Weights of a small GPT-style language model, trained from scratch on English Wikipedia.
Size: vocabulary 1024, 6.16M parameters.
Architecture: rotary positions, no biases in attention or MLP, untied embeddings, capped logits.
Training: a variant of Adam for these matrices, 4416 steps.
Each number is 500 + 50 x the weight over its row's rms, rounded and kept within 0 to 999. Layers, rows and columns count from 0. Numbers have three digits each. The size before them is the row's rms in percent of the matrix's.

# layer 2 attention output, 256x256, rms 0.045, rows 0-213, columns 0-63
114:509508456424520557499446435538477468538462593466442440489465497537489541531548485572527500571490401447511482455536542518548579486552484495462523443481403411450592554454509468462511523557480474
106:558476539472448501541536412489427502576490525545425526595517553456444468486580525579405550501497509531476404532521467522589475536439462464431443523458538494464519442531443507433541529488532512
109:502473536515531490521502459487399525514613512524495571521553446508524487444441469465546450448447492429566517557581584569442497516499458565554496506484534511497506491502514563540432546537430505
100:479492451464450547451553472500544508469527549490451507489489522550448579511482476485511497531453477492435549512482487541505460554544489497566458428521479498553483497597532457474518517501558508
120:514519462514468460491516454485496516547536602506456514528496542475623481469384591541498486532616423534450485532472440511432554535455490416476449519506430456520445589521505486503496533509512482
099:495503453489553526422445552568443428501433491518553420502533504549496537479567512485494496432475549534546464530534508514496507537498477502529506569465518578455443544442458579474524470496497492
104:518463524567482509528529507442508544534476511549510479434585477468509512496516485523456521571502522533435527530509574509500475437450483531503443519579481480589451461472482466572517500492450476
093:476460470542523522472455498540426458447555518496548529546488454564489532529493435530509447494538519530523492523459548515541409426504469514432615578517426421411417504521502562556452483506553466
089:509579539473406465527554500420520479484562431460467561399492519465447457523484522457530613451561521484487573461479479460514497426471540405529413393528457439442610523467655510484458486536575408
102:445479538478386492516549569508439534509528510555431477548481477475496516522578488465535507447462575473460643450484517479499516567484523516465512514563563575505491465481522429506485465488564469
112:540507451536533545540514441523553483521455465420538523516440476510512560601448593412649570447575408490485480457537471509517498500538506520512438473475495545463591537457561475477483583585494521
089:581483538482450457493566426535517603430502567486474445430405552572474558514543461516486463624560455510528520488403469513543570442471476533528455517327530465473486503495539514512522459482565466
103:379504584464533555419495444442510460501491456512522479549523481525540462551432507510483455532472466512476418456523468560514503469524491471531452520442454443564443589500554445551664540428548559
105:535438443541533466518523489475531472509436550471557544442496506540440456570557505481450492515530532529544518430505470543462564469515460428446527447492566448438419514575449470511474510507535494
111:503594481521469475507485519475472488558521538452484461488438527555594557554451466442502504534479472486464444497496413395455481500451426471492469543415498539539491401533523513501492550472425502
073:483551529484454580505531460522570505493503483527471497550490559498545559506530454582518599514525481583478513498487446457546544553541569537477523528504532475510455543491449497432520500528553506
094:483463448513535552482432582547476486571469531472550466488545492469480466492559503526553546474482516505527454439518549424521502480571562522450525519550483473529541547398510534534556438589446499
088:450508499537539556452443534492472454520492473513464518518496498490415456509507538502476562514490413471559530448479420451458505501507430392525467457474459517476593525370529476487528501527522465
095:413504491615450540530468441525483532488420495520560514530509482481506499513528519572558464458438467455596491561515567502448440512504531558469517557559522547564571505484453533505541491490477437
122:499536459529507505496492512508463556437533504523534522526577499445581506496528511484533476515448505529478456451478475477542497470484446469497443509505544557408459497420546546496423467474507508
087:634534454464582483514527471538478381465498557514445523492487608484471549481579477544469573485538522423452405529498459446534571519517491423386428396414550505550481457512509474550517544542484448
091:527515502487412520540496509481561468531470520437555494556472517469560520546492555510493519493559531468489474467520430427474503489514508535398448438492473435515522500547586508469408479544536493
107:485537478496505589525417493483502443485419475540470423521499554481544424476477460461522468526562490452489524510607475466565510510538515526512545433577468560555583565539547468442563488547534525
090:493539481480458556497415485500541487507457469564513447478522535449530439466540623476567503490506515501497552435511499436595481546554410424426463481558436510502521498464469495497481486561485528
093:523481493453532463532506431489454520522597444507518510555557519507475500518527503480453442507492505523497502449520472394493446565497489500524468530505525479516452485483414417481444596507543448
106:517448536449470510469471552476493489596522502438538502505445462485471493513617475494475516502513479517432503462506540436455504538537481586484426550507506528482531475480495468455524479470490515
161:494464549417532601449521504489485459537526492488494435461441470430533504547513495434495401575578521480468493462531538455481611455544533482408508423509497497478556428517551509525499429448504424
097:568482503478494531551466478522554523487578476543512470481443464503532436497487459471613490591485534470527420394454481442471478491565421502472523528545422547402463543456473532514448530575528592
089:546474461436570487580433499541440503563434541587437417490431557484452506339579486576497534510587528530635491440587480375451511557573521469443527517591524511499607520454500487436624510521535559
092:508424493557476527466536503477445481421466463520471506499477480591475428487513488526535428550480432484487519522479466526524520512463531558530500471455547483485473487530554492491572479484529504
125:451537492473434516448488516549429520494597502475513511429475454538491536531492428435499414485495531491516567423465523548499540462540503518480587516589514468467498486507458502534438417463481454
091:487525536487482502431452605467559477566461461471607550554497454497526525534492434454425502473441493514444483385509478444504487447544585451482547452450503433450421597524586470588592444530514454
098:514502539472501435534414561483471483480601436465485454454569494465566477472464504429468479522472511492492512534550502469482463522395513457471536475601480458495538420488474499553496497499454433
111:451476483499453438530453521529480466514462541413483478572520471518552503498532567488510468540539558512544480548515464540532522439483480505514468475463551519491420483538572533491515509508491484
118:510421471448543568504443592465484477493495494530447493477480510441495469475486453510510470473496454380542396433531434428469564529490420515500528529493429445485483423496564556491397535589477529
090:391518594484520585548491505479507510570505450488484499472554419418456445574548499533503540567568473506509419463519439539528452452506548479490536471580561521466477455515583477562429532526505422
086:534556505507447523505478451423513492546504575513459524491454568553441466430500459491391587508473496465485566428476544558589509487567558375554457453505448502563551489555509501507492485550514564
102:496454543558461501568460557470521469456472420472550476466529552557547483558454386475498514497488464503490398476479515548525438405475493544552517553576425531484496526474627541475548470554551561
089:563479465518525417556501538456549476458450537433496499509547567586536499516460529546534542487595513566473406438525484457506576435478449523412515566458477469467512514523515524550475551576607490
090:585430533532464445548426515476479514426560493493534554570450544405557456476495516500517517532413454463486453458483439442551444459475533524539437533527552510585585406473507516528567496569527526
101:588500460540586493468565478468557563480650521528469628391534558392487463491439447453544491463478530447529509426502497477456572472528469451513429522458408483517550496486505484541432492417505556
121:602467569429494407483517539494443459469520489466499482487455593589458497528544525439414506551456446578436433484420470435512517485449513506461463436412462421441503412513444425495536469489467451
098:563565530459510522490487570491471585555448619461555495507524445452575560456477513506387628508438438519529567491578543542501526481543524409491427434624491480448496431504457567471431535465412562
102:502468493483592479496465492479462505423556559447473501454547549464440419492497479465480515481471414456494521547424550568504524485495480568523515404529432435397558448489518461453435539476466493
088:584540517513539491580512418394558511548579510486460534514549527428511443483519530527520510580520480469516505476463482510492497566469496486517429560493482460532517534443444556494456556466581597
091:577499558527466455529545396546423511511436538569468520488567560522492558571483471576458553498527488518525443519514425505491502444475503445467503522517480452421517494479416472520482489544515510
084:593548445550460442505465413499448600433470463518492459498482625498467460488484561566528543487466593442496474540435529514474533531529413502464461534497530516445349446428498558496506558560486552
089:595529479499540535477519429546521491479516546577418514492509528533438427440522497612462550488508509576555585468487520474534464574470480491504469525456482483488546504452519482424428486478556451
104:548553464378468507563572429436483590464531565454504508569416541498522563410479498535509538518515399488473545387521527483503540499528541535492442562581481491522574530581497473539453569518599537
119:491518508481525541456460523527477473470443568550485457585546444538534457433444487570441398606476435498470477536522523533468471453491547455545564480414510508548459522588562525530518534418590466
102:499469459523590386522552487500527491432470498503494480450498474526526523539435482506534463542526507462461439513460433550442587453462411565488454516466567534477525518590499467529398532481507579
108:475494490556503515434504547505452456511483496532532552550506446475515522519494406445411555518514490474506517456594487461502518417476540369496528438469578533537504514502549527575448456516496492
109:540498517483546459534494497501541450514407560484545425443477544482531518447515398522442553489540509445556454427550426579498521471434473470515482525542489386465523597515555498465501505544531502
084:507520561502392434535500502422489558498513468478511478533552536529550545554417459521441488475531413480508483510560439417460549485444432508464551534597501476507462511541453466478528504486548534
099:494483537548488485529393502523442463482516590529521529555599490449464563495513489523540463506543545448562369475537485409489469470516447443386458500505458416494531486425594522507505594530485420
106:598510552384476457491561501453430526557453539494512439483537550555517556541524530445420460502571490547539488531575458494565525502406379511482449484625478450530468449485459441536479527584571492
086:596523505503526451502519464562432525601493482445406444485486471487612482418576508468433481581491438474488597477517540548518554534492465597436416582579580547529573415471431497497399514395480488
094:566561458407544499488524514418484510545525453509547519483467490483499478542488527500527517542508473405458475440518402452480470551517511511504469468452475430482597483476558505525532449579504485
109:423500560502555465518485466499485459527564481545507568531543465472446438470451460547552426446489450540538455492494566563440468518510569560523476583460528450483600614521532502452561547410571481
107:406521552469455582523452413490489648487534500488572484466629446441537435491450557455559528516528500510626482525509502520491493452538490495435463470531475514478437497489527474453507498557457527
112:472458499477481538538443517474441486567460508457480441470506490487450536526512504557540501530548495491505458454491453471543519471508460513508526577599455579491491488473512433476510531564458561
106:494492494486504474573461501511417505438472503496524497599547501521504462459459575533544539531478408584497527497480485453464471471526547460521533535508493537533530519545436457538522486517585513
084:522509442537402468593574503458474531563564471460380459454408480474489519525497443498476492530544463458544465390552507498515527516432475544494548613498479578531569524540511539453467519513459497
098:522512570534508514489505527472544538448498407501527484579538545415640478488511446507500521507501499528461543502504514411573533521512455441424562513566597567545455476470482474442484482552534451
101:495513553541512463473474505471540464549548464468536506482538482545478486538526533512404507492538518497524520585435499429441465526529466511502480517462480509434482478420495537528540510473484488
106:487459554476554569463475472523451567490525495557551465497513519465548469544426386537539452514502468525575470499416565396467478467489555481488440535419433449509537416507553521455495471468445512
121:485511516471536532525419438432534518454468511507492508433542517488497422498472541523464576518489470431618527477492509439536522493542505540446474337533430437548518535482536516467550464558450467
087:501531435422532462429520464488508393565561520466491469422454556573515576536509484403508413585555524514469523463487483438504525408555447473543571402473412478458525552527519502458426447465507493
108:442533459486556473486526452446495489499513526531483525538485551485467463442498473474522587550587537508493532438566438496628515510534529451446600582533524503419527518558586471460505503526584538
111:517480485467448532461457538440549477520489541559530498472476473513472483398486483424442558531435505475443540402585562497550530490541498468469607505533426467503523502600535564572498479575419547
108:449496519521531518594482513438442538478488551587540499483611433495509430454536474514483489487478491504559513474518564523504524455468566498499481505492590485599583482492519496508500473455433471
111:480438505558463506478501516553527473489503555510446452538427527479545528466538373465475523531517562450535486492479513469479486466435440505473585523445466406454519515489530550547523454520519495
089:502457503544502474513558519573521507527442528531390470448483554508526521534540503601607500480576530497539506505466476536536479520483497558456505572581458479437521490494541427458496472463541493
105:514556558560451448454503490526506544539574501482512430461493453533497465468431512471555548517457421541529483478416395405414465495418464545585502503477439552478511521463526557498485512441442505
095:535453501516451504455556459522395502516446541477497488464416486566494583470536510453470450497536498497490467550546560582586479498498483489510602510573456505535506560521455493458591508526461462
094:418457551546463503477577561580506493479465473468568490505482403503486480531508543481530481549516558565544391503478498474466385531498426441453493560477536537491464464427579483516509478467517573
098:568540514511443493495437480529482521503522497526472452556436552566497526429430546523538473538521506419427529512480538515446441491503498555509479519555458515495451497439537607458457554570503526
110:588553473546487492542481452552559491557490461455512512479479581446486485495552459470504482472566502494487530485537516520459463523540525498377516421621564499469505525533454545552463504435470477
089:511500399622443489543565509517558560395586531615490575489516533429501434387469471561513482467460507462490603572395504564451422490470506458560454446520499474517508563462469506542437458511522614
091:590469520488621469486504512524599456460486476492543480443565476531531469415557641507527548501521502602560467538452495524466472485457495506479504570504451528459526503458504517533480503478526447
115:536470520462510530507501480486518534425454495511474474492526534503539497471591566552514492584495436576515581549463545527533515490500549533450499510543495477528504463495428486459551474429526409
097:507494507526513497462515519605468496549529502512476567541482487569379574515524492456541533512501454466466432419526426501517501507543491448555594523480519443513539517506408516503497459489484535
078:490439439562487431484463552454504455495490462521517512525500472535454492472444548446541521588507533522457501473525423492458505483542554559532581593532418516412423499506527503540404487441498503
096:527433431522535380553489580461416544485561436540468561439515470519407465433482577515447497522448492484551606510552527439467537502452445525578467553504510548462526405387432506478478464476529610
100:522527439502542513462476552490548542547462537528409454482443519482479514506524466526527535463454544503474514471572481513472472510486426576460576595500509480532549514559466519485462564504466547
089:495542549441539534473487556482499427503491456496500514599485519526440544455538528421511494425540511509520516575492442446436492548558525548553420486421377501535516483462570583467482545462525519
083:475414526555503541534430495551518544508427509515486542482521481425501397511561528528442582470453608577490555529512552457503494536476417493478559468588495511470493525429420539455477449567523465
084:480588453532568501465477454426430483489519428449487457560470535531489566557468568522487482541540406483457516544512474550533472513492485518474489514488525569516527463464385402484427534465471485
089:531420501554413434542544445494462449543580544474395504416401499542397527476510494502469503549550559366416566399496559471482508470474433440483536525400497496496574426505519456496481534491501579
102:572443487555540496502461512505424567513450505524520479581533535500522547450478464513518456479495491518554487504465486530446477506476543537525488558551497455511495479508419562507471535550472547
109:519419425535519477420529547446491372528519495403560516544479484412471498534560442457458512530464502448449421473482460468479485499500533504548510495450535530558526492523580514555447432457460567
100:557444486514475542518443532516469491534474446535435514527438517510521527522498552486480472562489482446452608436494529519555437507525532512555377502534461458528530444453506509477444509529534557
098:434507577518483578493483599578480530532409507487515437526507497423651426484453385577504490390477506518534518538507547531481486436561586535479448522532525514440548464487477474454549414465502467
095:523492480461512478416467474501504544474529510503523545495494532466460496497476442450448493491535546472491458404403534430525558452601549443477484482442486557459493424522564507538474493423513471
104:541528478524502531458492475451528527448498495565487477486538553461597492523431483629459551503493528447575423522528450556504556498489425458505499417449494487495366554432488493408473480489518553
087:450507563531476485504456535566467512558466562473493494599506504515523454460524519529483536510496417560488485537466451417471460526435575537567543490460483471460514519486469457494561463472538430
091:517511500440499482504512479545560468534513498497530468465477492551559558544453499501531499517475496552487466499503513584489476441558506550595500486471447469409495608585518490485452458570554525
091:461529549447546504456535452546558529521514532536444508495443493445432451476503566600528490450564607375599468522463487494443557547620454481497512473418475493498498523452551479486526544493504484
100:587484549492447475532534454528446490527559504481447438477431510548531526523490493482529554530485489401600581579506586409459485548496477586443578508486479444486559411460487567459563498475400484
094:563519412507494418524507499439571495449524554459564464469424546538464542465578499481473513582510593572450512391497386422507544496470485401433576560545432526560518545513520481539515525523542566
087:520497541462508462610538453486509515557420542489538459484544421549604497417561554527547569575498405527589579494481404558504598451420580487476502550521542541440541600560447492503510479544514501
094:489511496508555571449525497530605526465450522518513596552433537458498498521496447502510460470508548507556534462447523570517507513559537487542457551430530556508510506552520503480420511440586471
088:550525529462489521553593457390509509468525555493506437548516490464492501519524436464434605522502549424498501464490448476457574495493445445509382478443434469591534501505585467543529489538501545
087:467508496469534492493517419489476509569445411500500526583547489524564468556490530500566406434498408528509508535520534529587486440424488425526513527497540478492481556587523491440457547434557466
107:538549591521512526455506562516567502499432467500520505516507491504554512524496491447512487453519516525483534508485514512554489508520559529505446417501513436502513489523503573499518470520471460
102:459527423510491539552446501475483431470509524423592511471475523522508492518434557459558533574492512571396500451484434543488486512582549492474464449486471561469486427551569478510461512538447452
088:491501522473523539496453464544571552514511590440501514527507482388499497493490506580510463495512512439465487504508466442391541449477547542439474513456481432555454575528503566530523508430542492
088:482516488423546536503504451484504589515467531548458566520504548441473484482497524552454513588430429434499482528561437527455512515551483457533408419507523493596499496457537502476533560537499508
103:520452523488430514534553503517469491431504592455551528473525471517530483511492465509510430447516461468503501602544487547492546497455504493531505539460551481549469550612486489469475488465572428
096:437486502466493478547485475494494570517429477512476487521504518468494521562480541477489448459527570495430492497526511499549512524526514499506452536571581524468397454548465503583488493515521469
097:462472445442510556572524473493446501572470535501514506486439467455519517537549486519507525491474503498545469490495566551417464581592600528534450427482468487601538526489506528502517475553353504
103:476540500446520537415471503455482517515536497539507341477560540493530427541481503469511487610641528590546479458469421383489544461496487537391534546589456541431440489457544507506469476452496495
090:497471493523481406517494531492562509386554440456547500439530524515593448513460472604542517416426559483576511536476470572531457534524528486491488509482510444469531498565543531470606459452517501
093:509475510507565475527518448480496594516575439553474571468528502460464459531455465489491563419566529456610426494554511506499525534562508518535490548474537480518543468448475579462475524558553582
120:452529477536500609490417526584556493502427541514508457502608504460503524549511474485503453559503552541426400532511509552495509484482534489470491487485561549528404492505501462529493450496430465
088:548411493543533483506485441515516458533528419479504475553564561479459453462496515538512444450497471453543474530481507469442501541531444516426519412461513558477501443496494630467490515495438538
104:554542477569480495468488478476509606472435490520495483574505504498509542518482522488479439523488550506481529507454511506485501492391543494544479512513523524572380467467446547562463524522521567
086:469453487609448510442506512494552527456535499489646487474521435544552587497502455477464542495484542555505495441482419547452466503491562479472466394582522487559475553466433523583523446481473467
112:506506532581488452477507523545488535469475509566410495500450521453562477464464479433584505564497462530466433544503473465443517511469527506458572500477532500479486459546559501555519482478430514
085:500506512524511525584472569544609495460513451459521620530563407509541446503420446400496487518470480629512540507571453494577444508428582500528384465562471469491498525540456509457463503505572525
101:402455515560465459560531483513463494500390528513489455486505517534548539494556472527553407500461548566473454465452477542491428474485551545522553620540512579443456551516470538545602465482494489
117:541477528448456450556474483473515537466522507538566479516570519547556562520510506518472493488519481536521533479537557497484477463482540390439454490578492504591417545533461484499634470520516486
084:521482523435449522502541448505442539534524658436489514530513570526505519521513466561519503544542477520536436550518451441517474433441530512504458553534493370487554510471581450440540499496505492
087:438571452507520543486491481494504531540605460440491523501430521454524401554512554494498524486522511577491500454435476493449495509494482444432559524523507525546517421544476525514433536491458478
095:482552480491478522452502538606523538579486549478494444553442506486503509546569454425505563477496493549507441467571480439547496519484529513425547557534560565496515549528446542540574429518498481
099:571500460588497413564528456455507551431515438481446447458549555505493462508510554484567487503508509600454472534428444436525532483424428507537565515489540606460441477484517504492504537537516590
108:403463455562492555482459552421467512488484500526531564466502480466520448518531445490476486572432538430527457475495518482489540523472446462433480454494582565485465472493517499535501449567459427
082:486592537459508497484574587518472482520553522504455479492480525493509541559540415435483521502509515548442467544525539401474567525525507453466523486473506550528553500519481438475591461394483439
072:530548464474564560513454464452455421583542462545530478469573459499466491569451509525472504560501539473546410459525592525540463440516529415440428469460466513533544405502543480524524549471475539
097:505471534423459484545482528406462582554505466532447488513543495482512495450562500402412482358553449507538590463487502474536549521402487569495492565567501407454514508473425492563478524415493480
116:497544544463538547514512456559504504528479554574486490587597499375566500484537550540585430507506517440557562587525530437444543525483551461538438526474457558526529542465445565535461551480513462
099:585515446509464368457434487512419579521411514507484432546502564393480457486481449520469503387445474439442511523569472584479621523502488568547464533576472459410576513508446575509466512531417583
124:520470500496513469482565463448567461503542494512526489502501522502482602493495427478505441557455528560394513450451566531523479398464547511531464543523404502567515614590537476553539453459569595
094:517529527471381491539555550455388527517528514494520470523530439588528424554444492466437456534478413576565552519534543452474452531383543513532470506544438384543499493526484466530541467544464530
096:410429522479470487504500525484528527553483485498465480473389420563438546499502499469450478546485591511500492421489451567497454471493560517561543457522433429458517481495547498525539499531507490
106:555380472483499485463559520542505478496522473410522496537442492495545548596532619440600407478490563434499496545520499516524464505542472552467501480501469493516501463532488437423532488438537444
118:494410462433554528476504487474459515539448509490433382453491535588489514554563527528513493560515500451517390575522523495474498494476410573483474544414489565546483441456551527467548539561467481
096:553510486482516438498574507512557490506579484521381472406467576598566463465450611440544497564552521452586468457521474469497486509546495578436488438561469465444516445465552466554495485419520526
095:516529526525476510501544498488537484484438478551534473510531504466461461531569537462557449589551485536522557536484494513532461513484581522469512489509520522496555545524515486541561466405514452
104:488484436520533470543553464420571537470500468574456564471478468571538500501418529558462503497582494544579601508507576504501493496572523506452532463503546535492403563531485432580488533496552495
092:541529473477519514495511519623492461511525565507513578501527428534451563563448526462503521503530410486456489445495582466590538416481473400468477430482496388523482552573404362514460505430545411
098:460467506501461440441514485510566574587492531524548459404477444381469351486541538508438492544484513515471495493532519458456467508472550587554502530557498496502493506500457563459502411461419534
090:526526441545461568470510475554486517549501540424471451472575482439570469493479484491534492488477453470499529622475489433442519512450469546552413462479468535649454472442507498528496534489406455
108:529428465551468530499502552584486542424467494528589557527507502527459492498516405456422550507498496563523494458472568482466504482582486429470516443471561562497471475492476475589557457532479463
094:535506497481589549464469549439485442439570428508548498514591477435504465470562552483514490493510523504569383507496499465510503497495526442474437427481502503471533383449520500475464477530462525
092:576441465527475458445515463486561464551549481450495535519453495621418593497523497468482540437465476525528564493560552513561395519519536532544546524518475485476553532491493457504534537528494613
084:518474543548495534478490477487534539446533435483572565509522469471578462536430508459508521476427403521489481501560494469450490510486473532492565461531466515468622516522479588452519484542511502
110:460445445521442456478540548504516505481597477567538537543501521505516512445484476504466481473407546515515542464459490482494474512545457439506536568540481546491512512492461516542552405462526571
124:493545527489608538552523438439509465536487464567499463519533561478498476512525475552505477592557511518568431518495491559513507457550489475448405477526523521485564460471604561528524495430506513
107:472472483495568494471469457468542460522479421455527464409413520538464456526515516463512558467592494558573485522471482495499502555500481594498544512468465465444525481540583518447531517566474501
099:565548449549472469569539400461482530493517465463393587438465596462506508488410491503544470483515487357562537526453443524514543546493521540533505515450532476473520422502570564387446531535519470
118:500517476535543506568500462479537501378397422524478551554511527463442500441430593583464510501492410476502529542565420507498539514461459472568460459509518448563489546474499505472477583512608576
081:378475522540439507513474554528497423505576526461445438495499487522511461576487503613574526512493505543425490507457492498474488405535473451446485517542459481474553486525495443576574432450556490
091:507489438433449459457520505475497476568584503421487471537334516559564579487470566457476464465529560544470573510539423535539532513602475478488565462495415483440407524606515479509524518510556559
100:482459489483498487450528444425546487411473451548583456439543451569595520510515540449493553449482569573536518517539396558587492533514588518559527482571535621543507568500495465496543531523452434
113:498567446485557513506394489444481445518492572519546492536511498475553415450492545539420568531522431524488488493532450466493485515515504468480497503514463521496450579475505528512443534525501469
096:506583537531490546532499443512493539509425436476486545472508562477490503476505527530518516573497397562514517471517476634518458474504577443473436512503526467460607505446543567459529531497445493
112:464529534473517437512460491500460474587501539482496548565499497442483491567450442568467425468570515503544492508510544447531478462547497432523533511420517458456473544570518443497508474513596548
092:483493496467517542480478473511489479524617475497504488389476523553567341494527422472449518534444469556509544435486598571428488556511489440481562407498511452457539468568562538490570438420419470
108:591528495489551507475557499404526452534514553514527531437442454552536517485546505407413583505559433521476512468538530484511534519500461478429468477547440463566535517501503531582534463456400525
105:470501553486479478489558471472523464579424511480478541525541446463443507539518516483438542487554479419482449477530454562450522498452554614523479488407588492536516497572516518508473532464452393
099:496486430487456453470514497516445580586528468451490552463416514530551572492448528488520477532554452555489544549562539535512536523510526548476484544495530564424532469508475514503445503546482464
104:476543523494491524516497518512484462560444447498450492548490526490492477479456441479500487498458480514473547488496476414482524555511456482527516474579520541501551516489447483474485517550467550
099:467575541433464517543470484563535460439452500564399480529448610479562506516503495558570452513561539446508540509458459422562487504545487458446484518533497608525501526484559411496562440483570503
094:509589515569403464513468499501456494452499525457534531529530518508575562519395421433482552443527488482524492514554507583450517480459539483500478559474504480527449574573516591519581518485456509
102:544475484483472543437565430565429490505550533452434424448458546489484494417516461585540447588511557479453484593442511510493487488516450465544536522440467505508520425507556522474506483477476514
105:506551475492452551522531527634579524545596453473499490472444472382579491604510527432656389479528506459494552571513510514505420538374462509482529547561531439507512518462508495486518511506506434
076:558529494473479460585591464494484472498487491503415472547452528539467447504442507472478516534465399419516527455495484527587498503463500402545420413498528413477592500432517421426555542472610479
124:449508521469516529522491526471526550517461461458469553462503444485429486551473476536441464460463505465442483596542503584485571498455502600561558451520563489512370522507418487462401451606528497
093:512520465482523556433523538444515505464507538470484536576545574431568504458537454451401456578566495543439535567515538573560534501477509464445477490562497498541474480498517507418413486488522492
104:471570502475533470567511526510601525481577435459541531461466484510514505572357464476450516521522571482523476341507502470469491445511482544453499505456462420441492590559597475552485484477626526
101:488422503516529477551438557476510496426499534532453495499510438551440455424522529458534451473440490491605468526495465450504491488542497522587399502407439516549569459410551569536560545485451551
094:527462487530554484443503456544467517515490485496434533602454503469410586566457559504457472470481481461446485537568481421453519613511493488517482425455560509535477498488400500533473573472507488
101:478558448468447511496498443544524450526458502538462406562507496457529497497480528526484548502485547455528458541522465476475520554518441460453538467368483513537463544542568434528510496511554504
109:436459491517518535493461543493493535527479527473503425487535511544504505486490466484421564522478559533441478475499534545475500441465528500514469436577523547496402474505526444526516459503494498
098:550456466453575545484517517484444465461515560475533546493516442524557510413569570473473502567488416521530531467531567441524471460462496465478460535501497550478570518437473456467470501497531468
102:432469487380497483528467446440441519579463546403552483508572478541486523448582453464516589492480451558483537512556503482502500492510514473563498540558498567459584520565557480390513498537476541
087:498476627531394471523474470494451467445522487465506545419584548548459427591482481435495499479515569494412465550423560498496481474524480525508461499535515501461531479437589417492534527570499393
091:431463458602420416513505504536527594508462546491515448430506491472625510422480402504524478548434555572462623467493497508490504487462576506509542474568492519489448537509473528554534450562472563
113:556500438505464456476538453457585448434495526435516523474464533450482484514462488516531584485475575401446567510502461478534491488545539544527554492429497493517531479586546451506372491561539467
087:420496586478423495454512619580520446492468430528556509560502366459545533450544475467541542493411465531451472537566458520498534445431630454574530515498490530555557504566512443558614434458462398
093:512468514500501561450511521542433482556433579567495584583521510573377472500540485595456538452490471490593475453515552486519437475580544448557450585494497470543504542514496546516576413449544557
105:501482450557530553466464428448496472510535452532510537534586507463492471533483426454455513463494492519575481455593489442474553566502511507447519519500506561506538466553521559445546487464452474
105:530503541565505450489422447552431555449513605486514504507561565494566493495540510533542553548502461573532446610525513529416527471499497493442415515444487448446529466425455537499500518439467455
115:460462513551497462534572508496562497437559446554490545558523517532467493456434463533531483527405523513350484518474547499489451537457490534489555438464523492501440462535573549487544496490565526
091:537404390492452380518507469557517533543591506516462551553473557377494372533559556537502468375445590519499560507573500547481509539473515516487496469517545478422572529509420467576392508538519513
096:447492578499467513472536490469520472550521496434477553498424459602541541589482496555421599490454516448468494501490447521447460511541527539545648570507443418554544463442477546530546431511520446
092:538487461555516477515479465523516500540468507472492472515456519450579471498464497520449556522480460544572476521478440526487535424464486459520509450543481492481550511547493572412474425437523496
107:472466458444575581449533487443488486465494479468485549429632489450435471530563480507437437532505492515492436558579511530509521422473536486463415442476552544568530453550462532416459478537485451
095:416548456574466547526518533477462510529492486562487522514579476519471538507461461404540532551459501484465497498566467546538494533437432417551488456524502528531412473569558533479466529496526532
109:514446444502456499465550510517555501473493518470554535593478485484476487452511554512512453614500486481503507533499490488550538512554439454508548444488435488539513531580449430485544504510565546
097:527537479478449548545407506517487530487549585473518568549524475452529527464467448530486520497468413475526562448552576508494513477485458377502479533562450487483482592511552514468533497492579518
095:411550526448526517543508464491485482554478511509503472499498482502595494434451447475490492541439500439499550515518475486502457548498587434593508481511477529499571490493506506498569525496473512
109:585488432519490510467498474483469511527448552475492507502452481516510531518417491538445507480593439520527498533562509506484522455453491521526482564477451465558480541521523572497406550563455555
098:493437412537535534525528547552452465489564538494523533471472515508540534475475505506563508515427534476525492558400620423484411449550423456501485541550419589481484432521560479508516449457542500
095:440520478573454507528500505535451533510566482538494510496537460458531498484438397471534418504485518441506509516527506428459480547484496488544527493476528480503428536500495568472545505456416546
094:462469521518567506489487592506475460520556448441471514438533394578387416457531537463510514583481521509550474516485476485386498565434516553501447567485521530536556445458527578516537479517438484
087:476493553542533469531446594506484478501461472453567448610494544470545493540536530455460401603466399602442458515441438516411516483409437562484419502463520523482510474534443541439494520490530490
097:514553562497487547505560484561531454513540513539497507492591528526488410511486401542491524514476515638415427568525556453451475544408546489457524535431522459578516529545472463467535518524454479
104:490479553465528486512535480418482576577536441448462538522499434534506513474510567519429474489518498565560523423443466491472509538531454554516427567491461492420486535425433476457424529454567538
143:575500516439537509526520481478537579493504514478518549488513560411501502497533443459443511512535622395487530412565536520465571510572592498432435477484529464512497424489554568578504463524459435
120:509511551454594524592486478472567447518513494547423529494528583471410523543537398477468501548480522455436426403531518470512494494538496506483455449582535524517593513450580449536531503470575526
109:476542481441523492491488539548501436433415478523492461510522521444457395524495486559499519491493497543522435547524415534458559517497489536478574536436580525480555471537518528469441439544520490
114:533469489459589453569516504466494513496478463433473574561558492505427421542575591542475437571429399551501523502504461423530485518468547548585448507504536485568580467510486430497551537528578460
116:503465462461484452487509471465484550483511496481449529440471577502441522535475509614464450589458400485454541507469499497524546522528440478533514454476435476456506495491456445403556504499505563
089:496489540473457490595432554416449512580531531498533514521542522404480426456505553554495525570495595462497479466448487406509450490528514432517510516567337423459469500386571534537515457597487569
095:442512444515575543519466464547541522513560551564395513478490496522529476500468563485549459571516532493484434513562492501531503545553471474455528435468503510483550527446441520487504534471467575
093:458492523439525479501468514560540508597498537414489476560510505467495490493539566430477545502553518534513499469521411500447579517545463497518520515499504496424471526480455497427493516435563529
107:476499425477549571406601503500512556496544584497479475465542481558514602577512441475552472555492526412516384501420516489442484477457435448525414508380510532517524500397618542492503479505507512
083:539503522448494524446583447384552516562578469487474495514461534458598480532461543409467470593582407496445561465557446453568513461440460542443446518581514442497545440500485378481437551427469507
089:449562539480598519450491572448524450517492383427453534552528549565433536430466479474470479528446457534460454455497503453540536396559561497494561541449508565501521478506509582452506456430528556
111:417437554460497509540503554537519527561543466414532507573507424548520579590496438459458462526382525416523459425504487477504469575525560514552511472436505418502442459539519552602577452523520523
114:479446469514559569427445479542466495526539505427480541534475528471517475534460478546501460566435520526468388494417409446472471460526449451491515551375450480437427479481514520473563452452579504
105:566540511482558582417523452555568491519477552456495456592433508463615470509556565463516508542479399544547563581449533454483536481584484451527537464573425570578574530539382512495483475388489515